config.yaml
n_layer: 12
d_model: 160
n_head: 2
n_kv_head: 2
head_dim: 32
d_mlp: 640
vocab_size: 8192
activation: "tanh_gelu"
norm: "layernorm"
norm_place: "pre"
norm_eps: 1e-06
positions: "learned"
qk_norm: false
attn_scale: 0.177
bias: "all"
tie_embeddings: true
parallel_block: false
init: "normal"
init_std_qkv: 0.0239
init_std_o: 0.00489
init_std_up: 0.0239
init_std_down: 0.00489
optimizer: "adamw"
lr: 0.00189
beta1: 0.95
beta2: 0.95
weight_decay: 0.05
lr_head: 0.00668
grad_clip: 1.0
warmup_steps: 244
schedule: "wsd"
decay_fraction: 0.537
decay_shape: "linear"
final_lr_fraction: 0.0
batch_tokens: 16384
seq_len: 256
doc_mask: true
train_tokens: 88560000
steps: 5406
dataset: "wikipedia_en"
Each number is 500 + 40 x the weight over the matrix's rms, rounded and kept within 0 to 999. Layers, rows and columns count from 0. Numbers have three digits each.

# layer 6 MLP up, 640x160, rms 0.0928, rows 337-528, columns 32-63
467476496499493523463462492551527463541453529522464435522492539507499469545529416434465510476524
472532460480443437551507472478459509404515521455500406583585531542458490509446518516476573442480
530429506480442438470475517509490521533466521500526504518518511471524481567526468481436505499531
468480439503458447487551515482463508488514492442490472496558493503506438544505451535491491470486
536485509504500476453447468498543456535534473503475426444503531437500507439514463467472489477485
504502501567500513530468517483545513484540506536440564465477519443479497474586554453402475501505
464519526478444577489463524499473461527460646555441425601509520521518551574489529493551500499440
487546505457490464528582524413495493489509487513513507528394543486554557519471511439431483444501
477490477500546496522532481428564513439498502480436483494483466502492460514488575418544503495444
488507480516467489493513511459554479474495493487465528487492446493440475474525503465476528457480
484401374531522525509498503451538559464441534460464440437446490529429478523514530476506570486535
472426475508519524488462549537513499498489503571443506517464488458444499477587465455504484467551
501514406515469477517525465488523481526424498487484516440489469477463544562566527502487475442459
481504483478586486507540527545531471526440523495496478492509452473498489478557498527533523491533
447502421528445467468554480477545529482468488438539426534453549538521526460523520436468517471454
549487492483396460501576488466469504588538524497459459437497477493535446597483433467551560423501
475529486464508569492466487502525503490432566468547469553526500497551496498482457544494510510481
552490462538436454449550494548483548476468441405458423479439469479384378604522450497483500535448
478494563476415522542507557463519550484514525549428542465467488516495496512511538432576479484510
461528468497494478471464526469493502513482475517449445466508530495513516477491538431440421439504
512529450451508528492463565473504511437526497491457537485470574474490440522474493504454488472471
544427518492462557487455517516522445583521533474369501423481621491451391493470491453524453460490
540432497534540525525497469488540538560545587464469476553498595501512458490542483480516534464426
494480514592532508530525511497534527460478489488520483501518464457390507544599485497477500485567
432446545423503558557529515469533515493467584451517459510517464569533525486560449533477557523541
506483481624558502513476529495456500411525549497507534590448485467510467527578500476457447451539
488485499558514477469522462484468510493521508411488468509483469571471447526530454465477556541493
428511516490535453504531519470471539498465553495455512487467471495504485559493536535525511482435
393455399543535559491475531505584553445492513495472432527446479595447436550540562417488563499501
554479510471525519458474538515526475537494527483492454480515530543455493478486476515509531452533
512519434519498527432463505501545470531448497440441432550549559569457506505511522428440440454448
510518523530506479497495501511501469514499506515518508564458472527506477538548453464488515482518
414476410506435486521595555464535559528451490465529499505446522564525519481499480471473561499575
506399412556464569540574513480501550503370490445504470535436504600536488521449497406489565516549
459515528529471546477426516413539452433465465527515429608531563592498550466508502491519470494450
472457432551494535513516493465499533504498497454473477483487443541434529534567522462470525468557
459533487531476569543514478453507478434477509471526498515531454534472488512470500488497532502453
515436446523511598484497549488549525463488521519461457536481499562451513514545597460519480523497
514529537534505582451560503427498523466485503507500481519553504485522500599478464476550493488528
440497456582479501498530511479496505466476527498482445536520459545488450562492493467495499486435
487526504501470517489454513514420504455454501477520503528619511428488483506507506473497536464551
538485557545495491515465501417414550443491485452508538547496486584536444540472468486484516524434
452452423574476528482511510487506492569458580494458420500439495520478466529559483380530530506510
468497464459496470510500509533527550455472452503468494456497514498538581450509514444511469418510
488435463538482588494481519492538526469516569504414395518469537521461507556513484480461503484494
431416475526502543521506520480528575535474555444492451538445521520435454495557478460514541457493
411516484479562520463496547553513533445414484471409518463514607551517423544547519482501425461477
466504497478481544539495556530453578549457544529477533503516472496481471547544529552465491470481
493531491468496558497566519430499507550435541518526474469511529535466477521502520499498480516450
411438458527555547498556533482528558527492544496460432520432514527464443523576510434468541474460
523484452466457561519519463528570556497454542519506375570421549597457540523501461510432481488407
462468433486489486516529498491575491531511479516496535505468559585510563452527483408537482521463
539474473543485489459513506498458485607503486488440495519445555549508420497521478460505463513449
505471478450434505549522530542581508466409588460477378420552454509497509483536524506438458522512
496516547468536548473550531456588497504498586519419459496488522461425494488559512502466463568444
413526478478515520473551540453459524467478611485533484507556467516543460528531538499487499424486
485451448534499493490545531518558483450509496442415465517442553479428470522531451417476491471494
503503502501499500559526459509519467500434509533466472474490478494502471530594447457474527484538
502488481520496505469565547514486510529467499493430528430452467498508451518573505439504464498464
485462528453480479482517519475566491513545512463419557553514423459474561479515436514460433508519
474425440496445461489551482461474524534495481440441499536453546523508469488488517420494535499489
423459498511470545478449550446566522538490579531453469462482462572451544508510467401470541443498
435548420478479468528499505459509507436437520584498427524498466529556541476494557460480483451470
469516462489484584563542458399465455442414502507456435529477541475509523569540486484474483472419
479561489462438503529520523451481525575501501507516485585444496525546549514490459454554550457529
529481552506529469537497514572483521478548608438431460468519484483436456551544539477536495487460
507474536476537506513448501446610488546473473506525506411443445601513540502520470468416522502529
459495516473540520448492567503548534465479507531509451521468557561459479458554544454487512469454
491470472493536539543484558476521510534501483431503542471444502528426491502574529385427530462441
388530489462511543479593548504551477431461496537485545557499451517505515490534590462494475496509
433463515549491480475489554468545509566511533474476523535500543455484552475527486471494505420499
477520466516475552531542486545493533420392483448534503493543534505484474539510521549498508496525
470473553440495495574470490443504535456401511438511424497557509585456498487498463480413555474466
479496493500494485466490515541547504496501503504460498505474524469482463493520398460484525480539
471488550404520571480433506530496475461464548525496472441520558548463489565506494537442534437529
495527459493535464498404493514516484521574484582433483467485492490496464494464437492485485455489
522509475533509519420490585522533529521499517478511475511481519533467535455494537486511505489548
451488509473506579512540527483568564559468518478482504526446484583521491465534454498511542503479
491558539572529509482530497528443550572554539471441472446437528523472501496566516441478531548561
398496450447513537465563517533567514507544426530467548473334483494496470486559536479554480466494
473502449489439474461554539432527579576517566528437492475524475449572504491497497498559524470449
549477470534531483528515520489477513485463496487473524544457445508503502593501536500440480505486
475502451543501509502520506547514476425401475467493536482521460505469482497526581527455460490532
570472427559486507518521480533558580536501454490488491493401441515514517540522453467470549483450
464507518617445472524473478469530530463525479437529478600444451503387499493496458434449535458521
530468478508512560555494513514581522551545546532476514484412458515460517512508508458379541523540
430513459541557547508517475521531461499450505535480481463496488478463461516547511500529421485492
512554464503524581491473471479501557409492435483497544502380561501429477530498530493516512514472
513518487543464429482599513496471529467455486449468467514464467470533453440583469504426500522448
441477454530527554507496496485530519541460523502463472496483472519441531529538494402524482439473
467459477538544534475468489521478508529511514441421498526543556515519479519579421492530409446485
508464391520534446513541491466511532494468552460435464534467455560478494540521520434500566458472
533491457533453515483511492525485481451478529491556446472529505518508473569488517480507432496468
480515457472507495471510526451489493538436496496473463444503440470491548464547498496456425451510
404496461492534480532557476487491531458452492500519505544497464492510415514481485475480545501466
521505514497417521553555521517566576443444512507484464463460496523530549594518539483487554458439
521464495501465473494528518435463485576497511464458426458400539537513465479498426430498535448467
524450483490527514479483541510468530512532531495480474480435530500452475498509467490498510463492
506525433460443493524508492549527478499477484534446448450509401490485472523527538452466544474512
513473514563433487498513472490509479493506563527525458508517508514454471552469502483497481515496
425487526431500514474469485403520471517538453450505448540491546510497488539446413480447469416489
441531430489525546525457521540474526543503508481392527455467491455462496510471505514485505467536
500482443527498500503567522429520518462507511492465464476453532524483454566560505469474526465477
515457442524478452482562533580588490541471528459458424512491486519499549497588500516430537469462
472467469462471534488508544523484548502482484511450467478519489481479593519505484440442433460574
412501507523566544532514485494496465527463544563510495485496449472488441538521552497524530501563
443493517620491468487454514490534498487506525516518463556454453474444498561583434539523386497455
475449499517529506503543522469547489454465562484455477486474528525491480546497555480478470449413
497492461500549532491514540556550516550487504572464516454414459509438537548536497469504414481476
523524432537449461524481496470521512473517432458451512462481476465458519552437516455487517451395
516465494514448522524519476512518471518527547558468491535456475515551479461525416472434526459479
534487555477558477510470513534551498553530455475481442522496575447447469445560536480518505497472
490468550492406501537610498458448494578512626503485472456560436462512447506525524490426555520427
428439497510543644495471524484586484532510522505413483492465495508357458520533504468505489490484
426437414562518540503546499465497520512486528510451384509472495543422459532512445439526481488500
460516439498494531484547524492553528576454547453506505418518442507498558555510526450513448538488
424518476481507518473530505533507570530429564499545486571444473519538501475527473493582417507478
468455454510459510502516509548497495541441568460443465461499472435427495497518509475516478524579
495462537481496445463511511436476461593514555508449482474495485520475475530501447508503500474458
552521457517491478508476478525483491480502476548472476515475489502507496479524502456518456411488
422456437481504485465509524480543488532492534503468488510537464595483484537531482424507465425452
434443469542580591506482460471620401538497484530457488482452527467491534493526481409463519429547
465519437503528553532554450437455490468473488532483515474512488510468442551496527484472525438468
526510506481533555554502481465480477496473500525518489496467409502525503549540498523472468484503
508516527522467532509530513426513459448517521511523477510524527493469499484514441471493461466460
498508548512486539561456543439489516489510540424556517528569559557454512478536478492509535476498
438534453516494508562496494528529502454414569496455437562524479518438450473486490499406557507513
494484459531531488555548495519578545525500501505499442536547473484481465516511473402473541505462
513451438547542500498544509451531517434486497481470441565528520545432487508547472489431470517482
531432506507411494550588511459505517504367591473503432538526442567517489536450472501492515515514
459506499483448560528499504451510555517485583468473448563494497537502504491445461455495504478493
567450465495512437459525501474439476569536486507440474478519458447503499603474486522478501459505
561419511514461522497532485424569550497378495481455539424444523561459538561439471535455536502483
507537484470448638538544472496497431520433531529494424444524475488519502553465476489460453475504
416501492473491564514520484476495471538482519484479461599517497540511451540452532446490552512466
483451492546510498498414526487530443558525585533453498553482514481493494524470475506521477474547
462443463561514516514505496488538515574451480498451479513367465527501425537528514436453495481503
535462505576439469485523499531490483487482467470475461455472521544435469527557457497495496499551
511480433573513526531450505547502557424485525459455426514467547439486442481519492427472506480506
450482454548542486486569482541622535490447554471395452509505454425478517480548456484533522512529
485438455493511574507548488447505532480488522472452453507428529556465460482562546475484541464503
512470496572503558495562519494522525517480537435455500506503482522420540548551471480388469491463
406433528426501528543477547478521490515469543495508493562533481555488564547543474492490506522505
517505458533488457497503509498497494454496567443540393539536506476492481488516521570494456498454
488519471522478556525481523495532509434409493544475495577523521553492533555490502484485481445536
471447472511468559565494524506596532453509529583512458472470477525488559526473523527457497491534
467410487540491541505483506512489532495486587516472478563476514515436523522516531483531472455485
463463452533424547515476498511491487420459508499469495484432507514461489589587493483565440509449
404473459518507486471524507451511537540520482428495399532416515563450442498535449504463470448484
559509489548498510474473488529465556482499575497469400522480471485444542549493436530493447514505
436507492544411521535561487486476585491491550514517475562513435524460499557519555455467569517476
473468464494495600513475533507541567486517509499467534501396546540500520517557519461486538448538
488475470454518545531508493522506494484513547465486385647454547481481473447464516490429569510481
490490501534528541522540496420574479452504517522428520472445495512473489532529534489511521445461
474507498652515553434522461494471551539484485525515588524379506514505425502478533485592422552459
482526483474442547454568498415477503498521489486484471535482471467543483477453440506482496493464
498502478483440512461423498470435488460482560434514467573556447549479500528481459545525511490494
556397482568525538543474526501463556547532481540443531506399503463390482506573483537374547509468
429511501520401536579569538468534536519454542512525540469494488546534501498444430474401520520523
510505486483494478511504483509483563509487459481464480498506507485498496575541514473516510492462
456447472510496562505490490389523522488500507512462492514423509485480464517517507452536522465509
413515395535508540465496531481488500541461485492482476488476473551496526529527502489489419429441
513502428528490477497519499562554585531484475479471486445539474487473502468518493518494496511547
468561497482407465539548525431556507543507504529538572524439477551559536582439500490554491446431
574472527547520510471514514494520591565487497497441482531425550491446482476581480464461512480501
457523436529413510547479469541518475492432517540476491508512420494512515581515463468465529484537
489511451490484454511529499549518485486459482484509518484520460490450481496588497535472530455541
436536431506596532501462515460496554508500464479501502497470552522477471477528532444517499428502
427503514494439566565577479402500461432395519533538479457487445517508504581521427396464535490434
493479536508527492481480508496537557579541529504465499486456497476438422481517545444471425486463
432473497522549525537543517548519496445487535527470526523528494482441481489549514519560545516494
523442460507546566498456494440473520487534508488436468499478469573409445591500465445498493468521
461490520501467457448592490505489519509499529369480483518408483509542471510499511522461449527437
484467449469578621543438499490537468482508484465484475512507504547470492514553450477500547454512
461500439569519538451543536491487551545485533507508498513487418538495482481542532453509526476559
531430441543490494526559499432536503483443515506461479494418501535451499518526539469492523475418
539453509510560488522491512515536482528491485460425505462494502596437448560506537460526507469425
410523461537567533470517509466509502514477479381522462504493525572478500531507530514465469510432
460520458465436490524485511417521491500479645554419406514569493545551494490466528494551539520448
535480468522419508501526501465470465542515462539421508483486462497467501543453524421464508439475
521517467476440469491582475402557451507525504510527538454489477507536512527439555446531491447480
522440462517495525469461532561522538476538519440515505550449492490428449485563501442448421533503
480471474465415513507443512495490604481517538505486504472422533576443493581488519477540525458442
461527533452510546512441525453510544483492511464437508562454517518478545544479453486462501426453
497484504498522528501464494471508477468460517523521437511487484484492498583487486440506534533503
449523503508514536467561548479566538491473559511538494517471500542506481527530535455514552493512
538466517528442566588533529505526543499554576525498523460503498507537548500529464489518497464469
409502532553538493440520552506444542560476489455483529572533497493464523501554505485496462512491
480449464509565486472515500524509516476548507497453542457479509444439498544477474470493457492537
441491493498485532502503496457591519453466496472507493534482502539488543494518438489449478483521
480533426539472486522445493520521486475521509512440505484506531517467535474515519537525437460549
469481474459539507497525501498494503553503515502460528538454546479540509490520452488441518505536